Part of a small language model's weights.
Architecture: LayerNorm before each block, no biases in attention or MLP, untied embeddings, attention and MLP in parallel.
Training: a variant of Muon for these matrices, 305M tokens, 9311 steps.
Each number is 50 + 15 x the weight over its row's rms, rounded and kept within 0 to 99. Layers, rows and columns count from 0. The size before them is the row's rms in percent of the matrix's.

# layer 5 MLP up, 896x448, rms 0.0696, rows 619-673, columns 64-127
099:61 51 49 71 70 36 03 41 58 56 66 39 73 67 26 51 54 59 43 33 42 49 35 41 26 32 62 37 70 47 35 33 82 54 35 59 31 25 43 67 91 44 38 33 48 50 51 25 63 47 69 37 41 57 08 36 87 80 53 14 43 85 40 45
099:50 54 53 43 39 60 42 48 44 67 43 21 89 28 61 45 60 54 54 48 63 51 35 38 60 45 74 44 54 39 25 56 31 67 67 69 50 52 74 57 40 53 30 55 29 48 35 45 70 55 70 50 39 44 73 53 53 30 41 48 63 63 90 48
096:24 35 56 45 56 24 32 48 46 65 51 63 44 11 47 53 47 42 52 40 64 53 61 44 51 60 62 53 59 45 51 57 48 55 59 72 46 72 48 41 31 37 58 45 24 53 67 90 68 59 65 71 95 59 58 57 59 46 40 53 52 44 48 64
106:47 63 45 48 43 39 52 36 43 35 54 23 45 32 51 37 38 53 62 64 53 58 47 51 37 63 72 15 49 36 36 50 45 58 58 76 72 39 31 51 46 49 66 23 58 59 47 75 36 75 76 42 35 73 64 71 81 41 65 68 46 44 39 30
099:17 58 70 42 71 45 56 30 55 54 34 58 54 46 68 64 44 45 58 57 57 39 66 51 27 34 52 38 56 38 61 34 53 42 29 47 29 32 83 49 58 38 48 63 19 84 48 67 68 42 39 61 27 83 60 57 75 45 29 56 53 43 48 45
105:66 68 63 60 69 36 57 44 44 34 35 50 35 36 64 51 52 34 50 50 34 79 74 47 50 55 28 56 20 25 85 43 42 53 67 32 40 28 30 21 67 86 61 66 71 65 49 60 69 37 56 70 41 61 53 39 22 64 58 61 87 87 58 42
095:33 57 59 51 56 48 32 26 67 69 45 73 41 56 52 64 56 73 53 26 55 68 45 23 80 41 56 64 42 30 52 47 38 41 85 75 58 63 53 48 45 45 32 41 24 33 53 64 58 50 33 67 53 60 54 59 58 42 50 52 49 70 55 65
098:38 60 32 46 58 54 63 46 66 38 69 55 70 44 57 69 42 79 41 59 64 72 57 55 55 58 32 62 47 45 40 59 29 41 88 55 44 60 58 34 60 79 54 45 40 45 95 50 51 62 83 51 57 47 54 51 49 74 56 41 75 65 75 22
096:38 52 38 83 46 53 99 55 41 39 15 39 57 60 52 60 38 45 30 58 46 24 41 66 36 55 71 55 25 80 89 51 39 42 44 39 23 18 22 67 74 36 69 42 75 51 71 56 58 50 49 64 73 72 57 20 55 49 29 42 47 40 68 37
091:16 57 53 57 79 31 72 38 48 14 69 36 58 53 30 45 43 58 50 35 47 62 77 67 55 62 45 40 59 45 54 52 19 59 33 50 65 56 45 23 73 59 43 37 47 67 54 53 58 31 55 78 17 34 28 59 43 37 39 34 61 62 57 58
096:63 42 41 54 46 49 74 40 59 57 46 36 57 65 48 38 36 55 41 38 40 38 67 38 45 64 17 49 78 69 47 75 52 70 54 44 34 44 69 71 33 46 68 41 62 53 38 64 63 38 31 28 64 44 43 45 61 45 43 68 37 54 34 33
107:39 64 35 68 38 51 47 47 33 70 31 55 45 52 60 34 36 43 70 62 74 56 42 70 32 57 45 59 42 76 58 15 47 68 45 49 32 52 43 36 64 40 31 66 43 74 49 64 51 52 34 77 59 67 54 29 65 40 36 50 38 68 47 49
099:45 67 27 36 49 19 28 56 43 57 58 73 69 71 44 63 43 52 39 59 61 25 42 38 47 33 73 58 53 50 35 46 19 36 72 61 47 46 60 49 64 21 51 69 76 74 77 43 53 69 51 61 46 48 54 63 68 26 72 60 41 61 45 47
093:54 60 95 42 63 51 41 50 60 28 57 63 37 59 43 55 77 63 54 35 51 43 44 48 52 43 51 57 49 46 46 46 53 44 40 54 38 39 51 51 69 33 18 58 65 42 36 26 23 72 54 66 82 34 31 53 43 38 42 52 38 66 44 70
099:42 39 53 38 53 56 38 04 68 47 40 45 16 56 39 66 44 41 43 45 60 49 24 31 86 44 53 56 57 42 53 45 43 52 07 66 47 50 47 50 68 36 38 37 46 53 51 65 48 40 55 56 54 54 56 86 34 56 72 49 23 43 37 67
101:82 41 55 13 76 56 42 49 53 61 74 60 48 71 66 62 47 44 33 71 24 63 38 60 55 49 63 71 24 68 60 16 57 64 69 57 24 38 49 51 69 34 51 29 28 99 45 60 80 59 46 52 51 48 50 48 43 30 58 49 49 29 82 38
106:52 61 71 52 47 55 39 63 64 59 51 38 58 20 52 29 36 67 41 38 50 37 58 42 57 41 68 64 38 60 21 30 59 37 61 64 65 42 45 41 48 53 04 78 92 55 76 54 67 46 47 35 70 31 22 35 62 44 39 62 75 49 49 63
103:36 72 45 53 65 68 56 39 20 61 55 44 38 50 52 31 43 52 42 60 50 25 42 79 55 52 49 33 36 73 61 45 61 44 34 72 45 46 41 61 72 22 46 49 52 48 62 36 44 39 59 64 24 57 36 33 72 75 52 66 60 43 52 56
106:60 47 70 44 62 44 70 67 56 39 18 55 34 43 34 66 47 36 27 54 63 50 58 42 25 56 56 35 45 60 55 76 59 55 59 55 36 45 54 58 41 33 34 35 30 68 48 57 54 62 43 55 71 48 67 67 38 49 44 47 59 52 22 43
086:52 54 50 32 38 34 65 58 67 56 29 57 74 38 22 46 47 48 70 49 44 39 39 58 54 49 25 56 43 68 47 54 51 49 47 31 74 39 50 31 53 41 59 39 54 35 43 23 50 64 38 41 54 65 65 45 67 59 22 59 42 09 72 49
105:56 37 50 24 74 59 35 57 54 46 63 89 56 51 34 41 46 35 56 32 40 20 49 40 43 50 44 64 36 42 46 64 37 46 27 35 53 54 35 55 50 17 51 66 62 64 60 30 25 46 84 52 51 51 49 35 61 55 43 52 61 52 54 76
081:59 58 57 58 38 72 35 54 39 23 42 29 27 62 49 24 49 53 81 55 49 44 44 53 43 30 65 58 42 81 60 64 56 43 39 62 58 53 74 59 44 47 73 47 43 29 47 64 42 67 52 47 60 18 59 34 41 51 77 68 55 72 36 23
093:57 39 63 24 53 58 48 83 65 46 49 50 56 35 37 26 50 70 41 53 64 31 64 47 52 24 50 62 57 68 47 72 35 51 54 48 62 47 44 78 61 42 51 39 62 28 53 66 51 66 61 72 49 26 30 39 60 48 54 31 68 69 60 55
103:68 80 56 48 73 27 20 52 38 53 63 53 60 59 64 62 51 65 57 34 52 45 62 49 55 50 75 64 54 31 68 66 14 62 42 38 45 81 62 37 76 35 66 52 44 29 58 56 35 78 54 59 53 57 61 43 52 63 27 68 27 69 75 51
106:16 65 13 45 42 56 47 31 46 59 48 30 34 32 38 51 41 43 44 22 60 51 54 75 69 56 56 77 54 48 49 55 65 56 38 50 69 41 44 42 56 54 24 43 52 76 42 93 49 64 41 33 39 45 39 71 48 34 52 29 59 51 44 49
099:65 66 37 38 52 16 50 41 59 74 54 52 22 42 86 51 49 68 53 58 53 49 19 34 47 63 08 51 48 48 57 48 43 66 75 56 39 46 88 58 25 17 46 29 66 31 52 51 75 76 40 57 69 27 23 52 54 56 61 47 28 51 45 41
109:22 78 51 43 87 24 79 19 49 47 54 57 73 37 51 62 40 62 53 47 72 59 54 52 41 46 46 50 70 80 45 61 27 32 42 57 52 29 49 41 34 46 69 14 17 50 41 28 65 55 18 50 54 59 41 51 56 42 40 40 58 39 63 58
098:51 47 52 19 39 37 58 49 44 32 40 66 65 55 32 62 35 66 42 45 51 62 26 58 61 63 21 61 60 59 34 42 31 30 39 55 70 31 43 34 60 39 40 37 69 69 33 53 48 53 31 40 35 37 29 49 41 47 46 60 05 42 40 52
105:18 36 48 58 43 46 69 46 47 94 47 38 37 41 55 81 44 62 30 59 56 34 36 33 67 66 35 72 28 66 79 89 47 42 43 66 43 58 61 38 74 63 33 37 45 56 35 60 46 39 62 42 10 52 41 67 50 26 61 42 47 60 74 41
102:35 65 30 57 25 61 39 60 68 48 48 58 58 24 64 63 51 58 68 62 63 33 31 85 72 57 60 62 47 33 72 72 68 45 63 57 43 67 91 54 50 08 41 60 27 80 60 27 66 43 26 50 57 61 52 65 57 29 83 35 59 42 36 55
100:56 48 44 53 41 31 53 44 52 17 36 68 43 38 51 64 48 49 40 55 53 47 49 64 52 65 43 29 62 41 53 71 52 54 29 52 42 42 26 60 49 30 51 75 83 68 67 74 62 63 59 69 25 47 78 80 33 30 23 62 61 41 64 29
102:45 53 65 51 61 42 48 41 37 45 46 56 32 71 58 56 65 60 47 49 63 39 48 44 49 23 30 47 31 14 45 46 81 24 49 77 61 68 14 42 51 45 61 42 60 51 38 72 09 57 60 35 43 42 23 69 42 39 56 49 68 38 28 67
098:61 36 73 61 63 48 52 51 39 47 37 19 54 46 40 51 36 56 49 32 53 36 66 68 54 50 65 53 59 55 87 68 39 62 30 40 27 49 58 64 55 49 58 29 73 15 74 68 62 53 34 66 51 57 56 62 43 43 36 29 23 56 44 22
093:53 39 15 26 65 36 42 56 65 41 57 29 29 46 46 33 65 48 66 51 56 38 52 74 70 43 45 40 51 48 62 59 42 57 59 38 22 57 64 41 65 52 36 43 64 50 47 57 53 46 23 62 32 53 68 59 25 44 43 40 35 63 58 76
103:46 39 35 36 51 36 48 58 40 88 42 59 74 21 38 58 57 59 60 46 78 51 46 37 59 56 11 85 45 36 30 45 60 40 58 49 29 34 42 65 46 37 34 36 46 31 66 72 39 32 50 76 50 27 57 45 25 46 53 56 37 37 24 51
094:47 38 20 59 35 67 51 49 54 46 58 50 75 30 31 51 58 48 46 50 25 47 52 38 63 70 35 35 36 61 41 53 37 42 63 36 51 42 43 55 54 58 35 35 56 94 82 60 58 53 50 48 40 64 49 50 53 75 80 34 59 49 62 39
088:32 36 52 33 45 80 52 26 67 43 56 33 51 76 34 60 28 46 39 55 23 55 50 26 56 53 47 42 47 29 52 68 69 48 58 48 79 60 49 41 59 54 76 65 20 35 40 63 48 52 57 60 41 94 48 38 58 33 54 53 28 29 53 66
088:53 28 74 51 40 36 31 38 49 57 41 82 66 53 65 37 51 34 66 50 48 89 41 75 26 43 58 33 65 25 49 65 37 56 39 47 23 68 28 29 50 46 38 48 58 48 62 63 46 61 47 40 55 47 40 15 66 31 67 71 56 62 41 65
097:70 48 60 73 31 48 44 56 36 44 43 52 38 37 72 67 28 67 34 44 52 41 57 58 19 28 58 30 76 57 56 67 50 66 48 68 80 60 65 58 29 49 32 61 55 54 69 51 13 47 38 61 43 07 66 46 26 37 48 53 51 43 49 50
099:44 43 44 47 70 66 62 54 53 58 36 41 62 58 49 72 47 75 21 65 43 55 37 52 44 45 34 73 37 47 41 61 36 68 72 57 72 42 49 30 50 71 37 51 28 51 68 68 74 45 49 43 64 48 51 66 54 75 43 47 64 70 55 49
094:43 49 23 65 37 27 71 59 23 34 84 21 50 31 44 87 56 52 63 60 38 41 29 43 53 47 34 40 67 22 57 41 71 64 48 43 29 10 56 34 58 80 44 83 57 68 64 44 64 62 64 54 64 60 66 61 47 67 39 32 57 50 60 43
107:74 58 45 57 35 39 43 33 48 29 37 52 78 56 23 55 49 57 61 66 32 25 62 42 57 37 42 59 57 63 44 36 38 66 50 53 38 41 69 74 69 19 26 35 59 61 47 33 43 29 45 36 47 53 57 40 80 57 64 67 54 40 52 55
090:48 55 58 46 56 60 35 76 53 68 55 54 52 41 62 45 64 35 51 36 44 58 46 75 58 60 67 55 68 39 40 63 72 38 61 58 64 41 27 79 50 60 58 63 40 75 48 30 63 59 51 61 50 61 59 49 54 72 34 36 52 44 58 44
099:35 33 54 40 36 54 60 57 43 71 78 29 84 47 54 51 57 41 54 54 40 55 27 62 46 69 62 53 66 38 30 56 43 54 53 71 48 53 60 36 53 43 35 52 41 51 51 63 59 35 61 81 66 83 09 23 29 41 33 62 85 56 54 54
098:39 59 41 68 49 57 23 58 47 49 60 51 60 52 38 63 48 43 42 70 45 42 64 55 63 37 47 43 64 56 48 55 34 50 52 83 32 40 22 65 53 50 47 56 25 21 47 19 42 60 23 55 65 54 52 78 52 43 45 47 63 54 66 55
104:46 17 30 56 61 39 39 45 49 43 52 57 49 52 46 52 46 65 71 39 58 61 42 21 48 47 62 33 69 48 50 35 40 68 49 72 51 54 49 41 63 27 40 40 57 42 68 37 17 32 39 33 52 58 43 59 40 29 31 41 82 44 48 48
095:35 65 12 57 41 65 49 44 73 87 60 61 36 48 67 61 61 49 34 44 59 74 25 66 44 63 53 52 26 39 60 68 41 41 32 50 26 69 41 30 41 69 48 68 45 46 40 56 29 64 60 54 29 45 48 75 54 47 58 70 41 34 63 35
102:70 30 32 41 67 45 64 63 70 36 34 61 55 57 27 40 38 55 36 21 43 45 48 70 31 36 43 52 66 79 41 74 44 34 56 62 59 54 39 32 47 33 64 38 57 52 96 55 48 42 26 37 28 43 75 90 30 44 05 49 50 34 53 33
112:24 63 69 64 63 33 56 40 19 68 80 38 49 60 59 32 32 37 47 42 30 43 45 71 40 52 32 30 68 63 53 16 46 22 84 83 43 67 49 36 45 57 57 44 46 66 53 57 40 61 42 18 87 39 66 28 55 29 41 51 75 38 58 30
107:41 44 45 43 62 33 17 54 43 30 35 67 43 57 63 47 51 54 46 32 61 33 58 62 45 59 49 63 81 53 69 45 34 48 58 78 49 43 38 37 48 18 47 83 73 57 40 37 38 35 55 31 34 70 54 53 56 35 48 49 28 77 69 40
100:46 68 41 46 47 59 49 45 56 53 45 43 52 36 51 39 82 45 45 43 31 62 34 85 40 46 21 93 46 58 61 54 71 33 22 53 34 41 63 33 80 29 53 54 37 46 62 71 68 56 66 72 75 65 20 44 66 79 63 45 49 55 62 80
090:61 64 51 47 82 13 45 64 46 59 42 62 28 63 69 56 54 34 53 51 54 46 61 44 66 53 65 63 59 20 34 72 81 71 55 52 32 34 43 44 66 40 43 37 56 27 50 56 74 50 37 63 72 60 34 79 67 71 19 55 48 51 41 74
104:30 32 38 59 39 53 55 59 59 31 51 44 55 40 53 56 45 50 45 36 55 53 67 57 43 61 30 72 60 59 30 59 76 30 48 18 27 51 44 44 61 29 31 38 11 45 48 71 31 49 88 57 33 44 99 58 54 51 36 63 31 59 44 48
088:52 42 44 47 33 56 33 76 50 28 42 42 67 78 48 40 43 36 30 64 67 42 46 54 19 60 27 49 65 66 30 32 90 52 55 49 44 62 42 14 81 39 65 79 43 14 51 52 64 88 35 59 28 34 68 59 48 58 53 74 59 53 42 52
099:62 51 48 43 36 29 54 37 41 73 59 40 73 47 51 26 39 48 64 53 39 44 78 50 56 71 43 41 46 73 25 61 61 33 36 33 45 64 35 67 34 47 52 58 42 56 49 45 83 51 44 41 79 64 62 80 65 47 56 61 44 66 67 43
# layer 5 MLP down (transposed), 896x448, rms 0.0711, rows 619-672, columns 64-127
095:38 46 52 44 20 51 46 71 56 53 50 69 54 59 25 11 34 40 59 42 41 41 39 50 55 58 66 70 57 51 35 63 28 54 42 65 58 61 77 73 46 71 44 30 71 65 47 63 32 54 59 66 51 75 43 49 59 47 29 65 38 52 52 50
093:30 66 59 36 51 63 59 45 30 46 53 59 55 66 28 46 29 40 68 46 32 47 34 75 22 48 43 59 44 63 32 45 33 45 56 47 54 52 38 48 54 58 49 48 47 60 11 49 73 54 49 73 59 50 52 71 50 60 63 25 35 51 18 32
103:59 68 71 53 57 50 59 62 59 55 58 48 49 55 35 48 20 25 47 39 74 68 65 61 44 44 57 64 56 53 35 70 65 52 44 41 24 56 69 56 42 73 82 46 43 41 64 53 33 43 38 46 59 57 27 20 47 22 58 45 51 28 55 40
110:53 58 38 45 56 41 28 43 40 35 72 44 72 28 62 57 40 62 28 23 47 59 30 43 31 57 51 43 21 67 58 60 43 58 85 34 54 50 47 59 73 57 37 44 66 40 43 09 47 70 60 59 71 60 54 58 58 56 66 55 46 48 22 38
100:42 37 47 29 60 35 71 49 33 62 53 30 49 52 71 47 29 65 70 68 47 81 50 61 54 63 22 81 35 71 55 42 65 40 53 46 26 72 45 85 19 14 46 38 61 27 65 12 66 34 83 17 29 59 58 17 42 60 37 39 58 53 55 59
112:52 63 46 38 51 69 40 39 33 35 50 34 47 88 53 62 60 60 78 52 67 34 63 39 56 64 67 49 40 45 42 31 67 52 74 55 61 54 46 52 47 70 43 12 85 55 38 62 74 30 60 37 75 43 58 56 57 38 65 51 39 32 57 54
094:69 53 48 59 56 27 38 35 21 62 36 49 94 63 59 59 67 50 51 41 60 58 40 46 72 69 40 60 32 28 53 45 55 42 53 56 42 22 56 23 51 45 92 43 44 71 54 57 50 55 21 34 66 64 44 78 45 53 55 24 24 41 84 78
105:51 30 63 52 42 53 35 63 36 61 25 49 42 58 56 20 70 27 44 52 61 46 19 58 56 73 45 52 57 41 48 28 54 38 30 65 67 51 47 49 53 32 37 34 84 52 44 52 44 41 35 65 52 57 22 27 66 52 73 77 51 38 58 72
091:49 60 55 65 44 65 46 31 50 36 42 43 28 54 32 52 51 70 46 31 66 49 45 51 50 56 22 53 74 16 43 40 47 46 62 67 54 43 53 50 43 16 44 72 36 52 29 52 54 67 00 44 58 48 46 48 64 48 44 78 38 46 63 51
092:35 43 52 48 32 49 66 48 77 49 43 60 45 45 65 81 64 60 74 71 42 46 86 32 25 69 43 27 32 39 52 61 55 30 42 70 64 24 46 47 34 57 44 43 40 76 18 59 24 44 81 71 40 35 39 60 70 39 22 65 55 37 57 42
098:33 22 47 62 62 73 51 57 55 58 26 38 45 47 43 59 37 49 56 49 45 47 60 39 63 72 60 70 42 42 58 58 36 49 24 73 64 65 52 44 68 44 55 46 38 44 41 24 23 66 67 23 40 53 57 59 41 70 19 45 33 56 22 38
108:48 54 32 66 46 51 55 61 32 43 34 64 49 20 81 03 45 70 55 70 46 75 74 61 42 62 23 38 43 47 80 53 68 40 56 59 45 54 24 76 44 52 58 47 49 76 33 80 53 47 88 41 70 61 49 53 61 48 26 29 75 69 38 57
100:49 59 62 29 65 51 52 65 66 66 56 53 49 45 32 31 54 59 40 49 76 34 44 55 29 56 37 54 57 56 46 32 64 34 56 72 67 75 38 41 44 48 53 67 33 49 41 44 38 48 62 35 30 47 21 39 45 29 78 52 44 61 36 49
091:60 49 43 47 60 57 51 51 59 73 61 63 56 45 30 55 23 68 55 52 44 60 40 61 40 86 43 46 41 68 33 40 20 48 55 54 61 36 66 27 44 43 47 51 59 61 51 75 77 50 26 78 46 44 67 65 38 45 38 47 80 33 42 64
112:47 52 59 34 35 74 49 49 46 68 45 57 56 51 48 40 61 44 64 37 88 34 17 49 50 57 40 31 61 08 45 47 39 46 34 59 80 69 35 57 52 29 67 48 46 60 77 64 41 58 58 32 27 40 58 31 32 58 31 58 46 32 55 56
108:59 61 50 71 54 40 40 25 71 59 59 48 31 30 47 53 56 49 44 48 75 34 68 36 42 49 54 31 64 46 60 32 13 33 43 33 38 52 49 44 58 58 45 59 39 64 31 66 46 84 33 62 53 50 53 49 45 41 64 30 41 67 30 61
108:51 49 47 58 42 39 60 53 48 39 73 79 75 34 31 48 69 53 50 32 25 47 43 58 61 66 73 69 57 68 53 40 43 28 49 46 24 41 49 53 50 49 28 43 50 46 67 48 44 67 60 67 73 57 42 56 45 48 64 60 61 65 49 49
108:56 45 50 77 45 27 25 60 30 37 55 46 58 26 41 26 38 46 36 22 31 64 93 40 43 47 40 40 44 59 63 21 73 60 18 67 63 69 54 61 38 79 66 54 44 16 26 45 36 64 29 55 49 42 35 44 55 40 40 57 44 44 65 43
110:36 62 43 18 67 65 50 49 54 43 42 16 47 44 10 34 62 57 67 61 28 57 45 61 24 56 50 84 62 49 47 52 50 65 47 26 40 57 78 70 50 52 39 67 46 66 42 45 44 44 45 33 35 26 72 58 70 60 37 50 55 17 59 53
087:41 53 53 43 64 48 57 53 59 55 80 39 66 22 48 59 47 60 75 63 60 20 42 72 50 61 44 40 35 35 46 61 43 27 50 49 39 70 61 35 57 18 49 47 56 69 48 38 59 58 67 47 78 58 52 48 30 44 41 52 68 62 70 59
102:54 44 59 70 85 52 52 72 82 41 34 46 54 35 91 32 75 67 39 74 63 51 25 66 40 57 41 25 66 59 81 23 50 53 38 58 51 41 57 51 74 64 46 38 30 68 52 43 56 26 80 33 63 19 39 54 56 46 59 47 36 59 66 58
078:20 61 52 64 42 39 43 43 15 53 54 41 49 31 57 69 38 29 43 60 93 59 69 57 42 83 27 53 48 70 34 50 59 70 38 38 60 69 25 62 26 43 56 74 51 65 45 38 46 77 60 53 52 48 54 39 57 50 41 16 29 49 24 50
100:53 45 42 39 65 74 27 49 40 64 42 55 76 62 60 57 47 51 57 44 45 58 46 31 66 69 68 52 45 60 67 47 43 58 64 38 43 66 67 57 24 40 72 73 40 42 59 56 78 62 53 42 35 47 16 29 52 59 37 34 74 38 53 57
105:54 60 26 37 57 33 53 45 36 30 54 46 49 59 53 31 48 50 53 30 81 57 81 74 66 44 51 50 37 62 65 77 38 26 47 51 46 61 46 66 69 48 39 72 10 38 84 39 45 54 50 49 70 50 59 64 42 58 47 81 44 41 38 72
107:69 55 44 45 44 37 60 29 79 15 63 28 50 22 28 37 42 55 27 60 44 44 52 39 52 39 52 46 43 64 44 45 74 39 56 47 83 82 28 64 51 70 21 24 63 49 55 56 68 41 62 41 58 42 46 58 28 34 31 37 70 62 58 52
096:73 23 58 46 44 48 44 56 54 53 75 50 46 49 36 37 52 68 41 70 51 48 60 54 37 27 67 33 56 54 60 59 21 24 23 40 53 78 55 54 37 32 50 64 36 44 46 51 71 47 62 46 60 40 44 20 41 34 70 59 45 16 33 44
110:56 36 48 76 41 49 46 40 30 43 29 61 47 44 61 42 65 40 56 32 39 49 70 71 53 23 66 60 18 28 56 59 48 47 47 37 49 62 40 58 42 66 39 31 66 33 56 35 41 72 59 45 70 45 61 40 61 39 52 62 46 49 72 70
106:44 51 31 73 40 49 59 71 58 71 56 39 52 33 57 13 52 50 64 76 40 67 52 83 39 36 30 64 63 68 24 82 30 40 22 71 48 47 52 65 41 49 40 72 58 42 41 74 41 54 19 60 27 42 64 39 42 39 58 38 57 49 05 47
118:39 57 53 21 69 50 87 32 32 47 61 46 36 56 30 67 78 31 62 51 53 63 20 53 30 46 51 49 20 85 34 61 54 56 64 54 62 73 55 37 81 28 43 30 64 38 36 56 42 59 55 35 76 48 38 43 47 36 58 53 53 46 36 32
101:64 54 38 34 29 49 34 85 31 47 52 48 11 60 21 58 32 77 43 71 46 73 58 66 54 59 78 32 61 32 45 56 54 55 20 43 33 60 14 57 48 44 58 65 30 66 36 34 46 60 79 32 45 65 69 55 48 45 55 53 36 71 40 72
098:44 40 55 61 40 55 31 44 31 41 51 36 40 65 64 50 53 50 42 81 51 49 55 35 61 67 47 51 26 40 58 40 78 50 68 49 52 24 61 73 47 86 63 47 75 56 26 54 41 55 33 30 66 85 56 46 41 52 52 36 43 67 41 48
105:37 54 55 49 47 67 51 14 73 62 27 60 57 37 54 79 26 38 45 51 37 46 43 68 28 62 52 48 69 56 50 55 18 35 73 41 38 65 37 31 13 47 28 45 29 65 65 35 60 15 13 70 30 52 56 28 13 51 62 55 36 75 44 49
096:33 60 21 39 57 73 42 71 35 69 63 31 52 46 62 63 66 34 50 43 65 36 39 68 46 23 40 43 60 34 34 53 63 45 75 72 65 44 62 60 52 77 36 63 53 61 56 40 72 30 28 69 47 54 63 44 70 45 41 33 67 59 53 63
095:71 58 48 18 33 69 56 44 29 70 71 51 68 44 81 71 54 58 63 37 46 61 58 48 32 60 32 53 28 50 55 56 74 58 42 48 41 50 53 51 44 71 50 50 48 27 46 53 39 54 58 52 54 58 52 63 54 62 43 59 38 45 49 45
104:56 31 67 34 33 56 50 67 74 56 61 38 92 38 59 52 59 69 23 61 61 54 50 60 57 39 56 53 55 69 68 50 76 31 42 42 54 40 45 53 42 28 47 42 45 40 87 60 49 28 35 69 54 51 43 51 68 37 65 49 56 27 27 47
095:41 82 60 49 44 54 55 36 39 55 44 66 64 86 57 47 54 44 38 55 54 63 63 42 45 48 73 67 43 50 49 50 58 44 38 29 45 40 61 42 53 47 44 73 44 55 43 48 52 37 20 31 32 68 68 55 73 61 45 57 40 50 24 54
091:63 47 31 45 47 33 43 74 63 72 73 72 67 33 45 42 82 44 50 25 90 57 53 63 55 41 50 50 78 53 56 42 45 48 52 50 73 49 47 23 99 47 45 84 25 68 52 52 42 30 74 21 23 16 59 46 39 54 59 60 41 22 40 34
092:56 30 36 40 51 53 54 73 41 44 62 55 30 39 75 36 63 20 36 16 84 69 59 35 23 38 30 26 43 25 43 52 54 41 63 45 46 64 34 50 39 64 48 72 45 38 62 24 34 54 65 48 57 62 76 40 73 75 37 21 50 53 64 32
095:30 10 33 49 76 73 58 44 59 49 45 65 40 42 56 34 55 45 58 42 45 70 67 41 67 34 36 49 30 52 48 51 54 68 51 66 47 48 47 93 23 51 48 47 29 56 29 44 55 35 52 42 49 43 44 59 61 30 58 57 60 60 28 51
100:42 35 55 26 32 45 68 43 62 49 64 45 38 57 53 32 60 69 42 60 31 40 26 48 51 69 59 43 58 29 64 56 58 41 39 63 23 62 47 12 50 60 16 51 68 86 76 45 41 48 71 41 48 37 64 73 64 74 47 58 49 54 65 11
093:49 58 70 67 50 63 31 38 32 43 70 66 52 22 37 39 30 53 62 76 39 28 34 42 51 44 43 50 56 66 45 51 89 55 16 43 46 55 64 64 51 57 63 62 64 53 77 41 45 44 37 57 64 57 27 66 40 65 77 29 29 37 42 62
113:64 37 25 55 51 51 53 53 54 45 41 49 39 52 30 54 48 33 73 87 37 46 42 51 72 33 58 54 60 51 16 57 38 36 47 68 72 59 39 44 61 46 23 71 39 62 56 60 52 52 69 48 29 69 31 46 74 22 45 53 61 52 63 42
092:79 44 23 59 55 44 74 38 49 66 54 41 51 30 42 36 62 96 58 71 63 47 24 50 74 38 49 58 27 53 64 61 74 46 40 70 67 43 42 43 49 50 49 32 47 60 64 36 38 37 29 36 70 48 70 80 40 42 45 63 77 50 36 46
094:75 54 61 51 52 57 27 34 29 57 47 47 57 48 53 49 38 68 86 50 62 27 55 41 46 65 63 31 47 54 53 63 53 56 48 36 38 24 71 64 71 52 89 49 40 36 56 49 70 31 69 69 59 48 35 66 59 40 19 57 56 61 24 38
102:86 66 59 74 49 49 24 47 45 29 37 64 44 30 55 52 52 70 53 45 44 92 66 28 39 53 62 39 76 60 41 29 70 65 30 55 39 67 65 64 46 20 62 45 60 58 64 25 42 43 59 40 44 47 71 54 27 46 56 62 47 56 33 43
102:33 50 50 78 42 59 59 58 46 21 49 77 65 61 75 42 52 60 55 78 67 73 46 60 19 63 53 57 59 27 75 34 26 27 64 53 54 18 81 00 69 30 75 23 18 66 57 73 43 30 52 38 51 39 48 68 46 41 36 31 83 48 48 25
096:54 49 61 52 17 39 46 41 57 42 77 30 58 39 65 50 43 40 51 61 46 14 34 47 62 15 40 34 56 43 51 71 54 76 48 61 48 42 41 60 56 63 64 47 77 62 33 70 68 55 44 46 48 55 45 35 55 48 46 48 38 20 61 48
106:39 52 79 47 37 72 37 55 67 45 51 51 33 53 60 62 76 37 52 43 39 50 49 79 68 59 56 73 59 99 31 23 51 35 23 47 54 59 49 48 43 40 59 32 62 45 61 44 64 39 65 60 56 62 74 61 12 44 44 44 51 28 48 68
111:09 74 55 55 32 55 51 53 28 36 40 40 40 45 63 58 53 42 41 44 78 38 62 53 32 36 72 68 55 44 45 33 50 46 40 61 62 68 35 53 39 58 58 23 57 50 39 56 54 19 79 66 21 54 63 70 50 53 27 52 35 40 49 36
107:35 65 65 73 48 62 35 59 36 28 26 76 17 57 56 45 51 56 49 63 49 25 37 84 62 59 63 24 51 49 68 52 46 42 56 42 45 24 45 62 44 59 61 50 66 57 35 73 58 55 41 56 21 82 37 35 65 54 32 56 46 52 49 62
100:46 35 37 65 39 84 68 50 53 49 44 43 35 59 39 47 56 46 47 61 51 88 59 78 68 51 17 77 40 20 33 69 75 56 23 53 72 28 40 38 43 35 70 51 68 22 41 57 51 46 43 37 62 62 57 57 49 46 56 26 38 48 32 43
090:38 44 45 03 28 45 44 61 40 41 39 91 49 44 40 55 11 14 31 57 81 62 47 56 28 42 77 54 68 73 51 67 69 44 31 50 61 51 60 51 59 48 19 45 44 52 61 60 32 78 48 56 71 44 52 37 56 35 41 65 48 63 67 48
104:13 23 53 54 64 27 40 59 44 30 49 61 45 56 45 83 60 84 39 67 52 25 63 56 40 27 38 46 67 82 64 61 41 33 43 54 57 49 51 47 65 61 66 30 43 59 75 38 64 49 56 20 35 38 49 70 40 66 28 54 32 59 59 38
084:63 35 90 81 63 46 39 23 72 34 52 68 49 64 46 48 64 51 16 77 65 54 39 57 42 47 36 37 13 46 60 50 47 36 67 47 37 50 39 47 52 24 56 28 62 69 64 67 65 22 66 62 38 48 41 53 50 56 50 40 72 47 55 42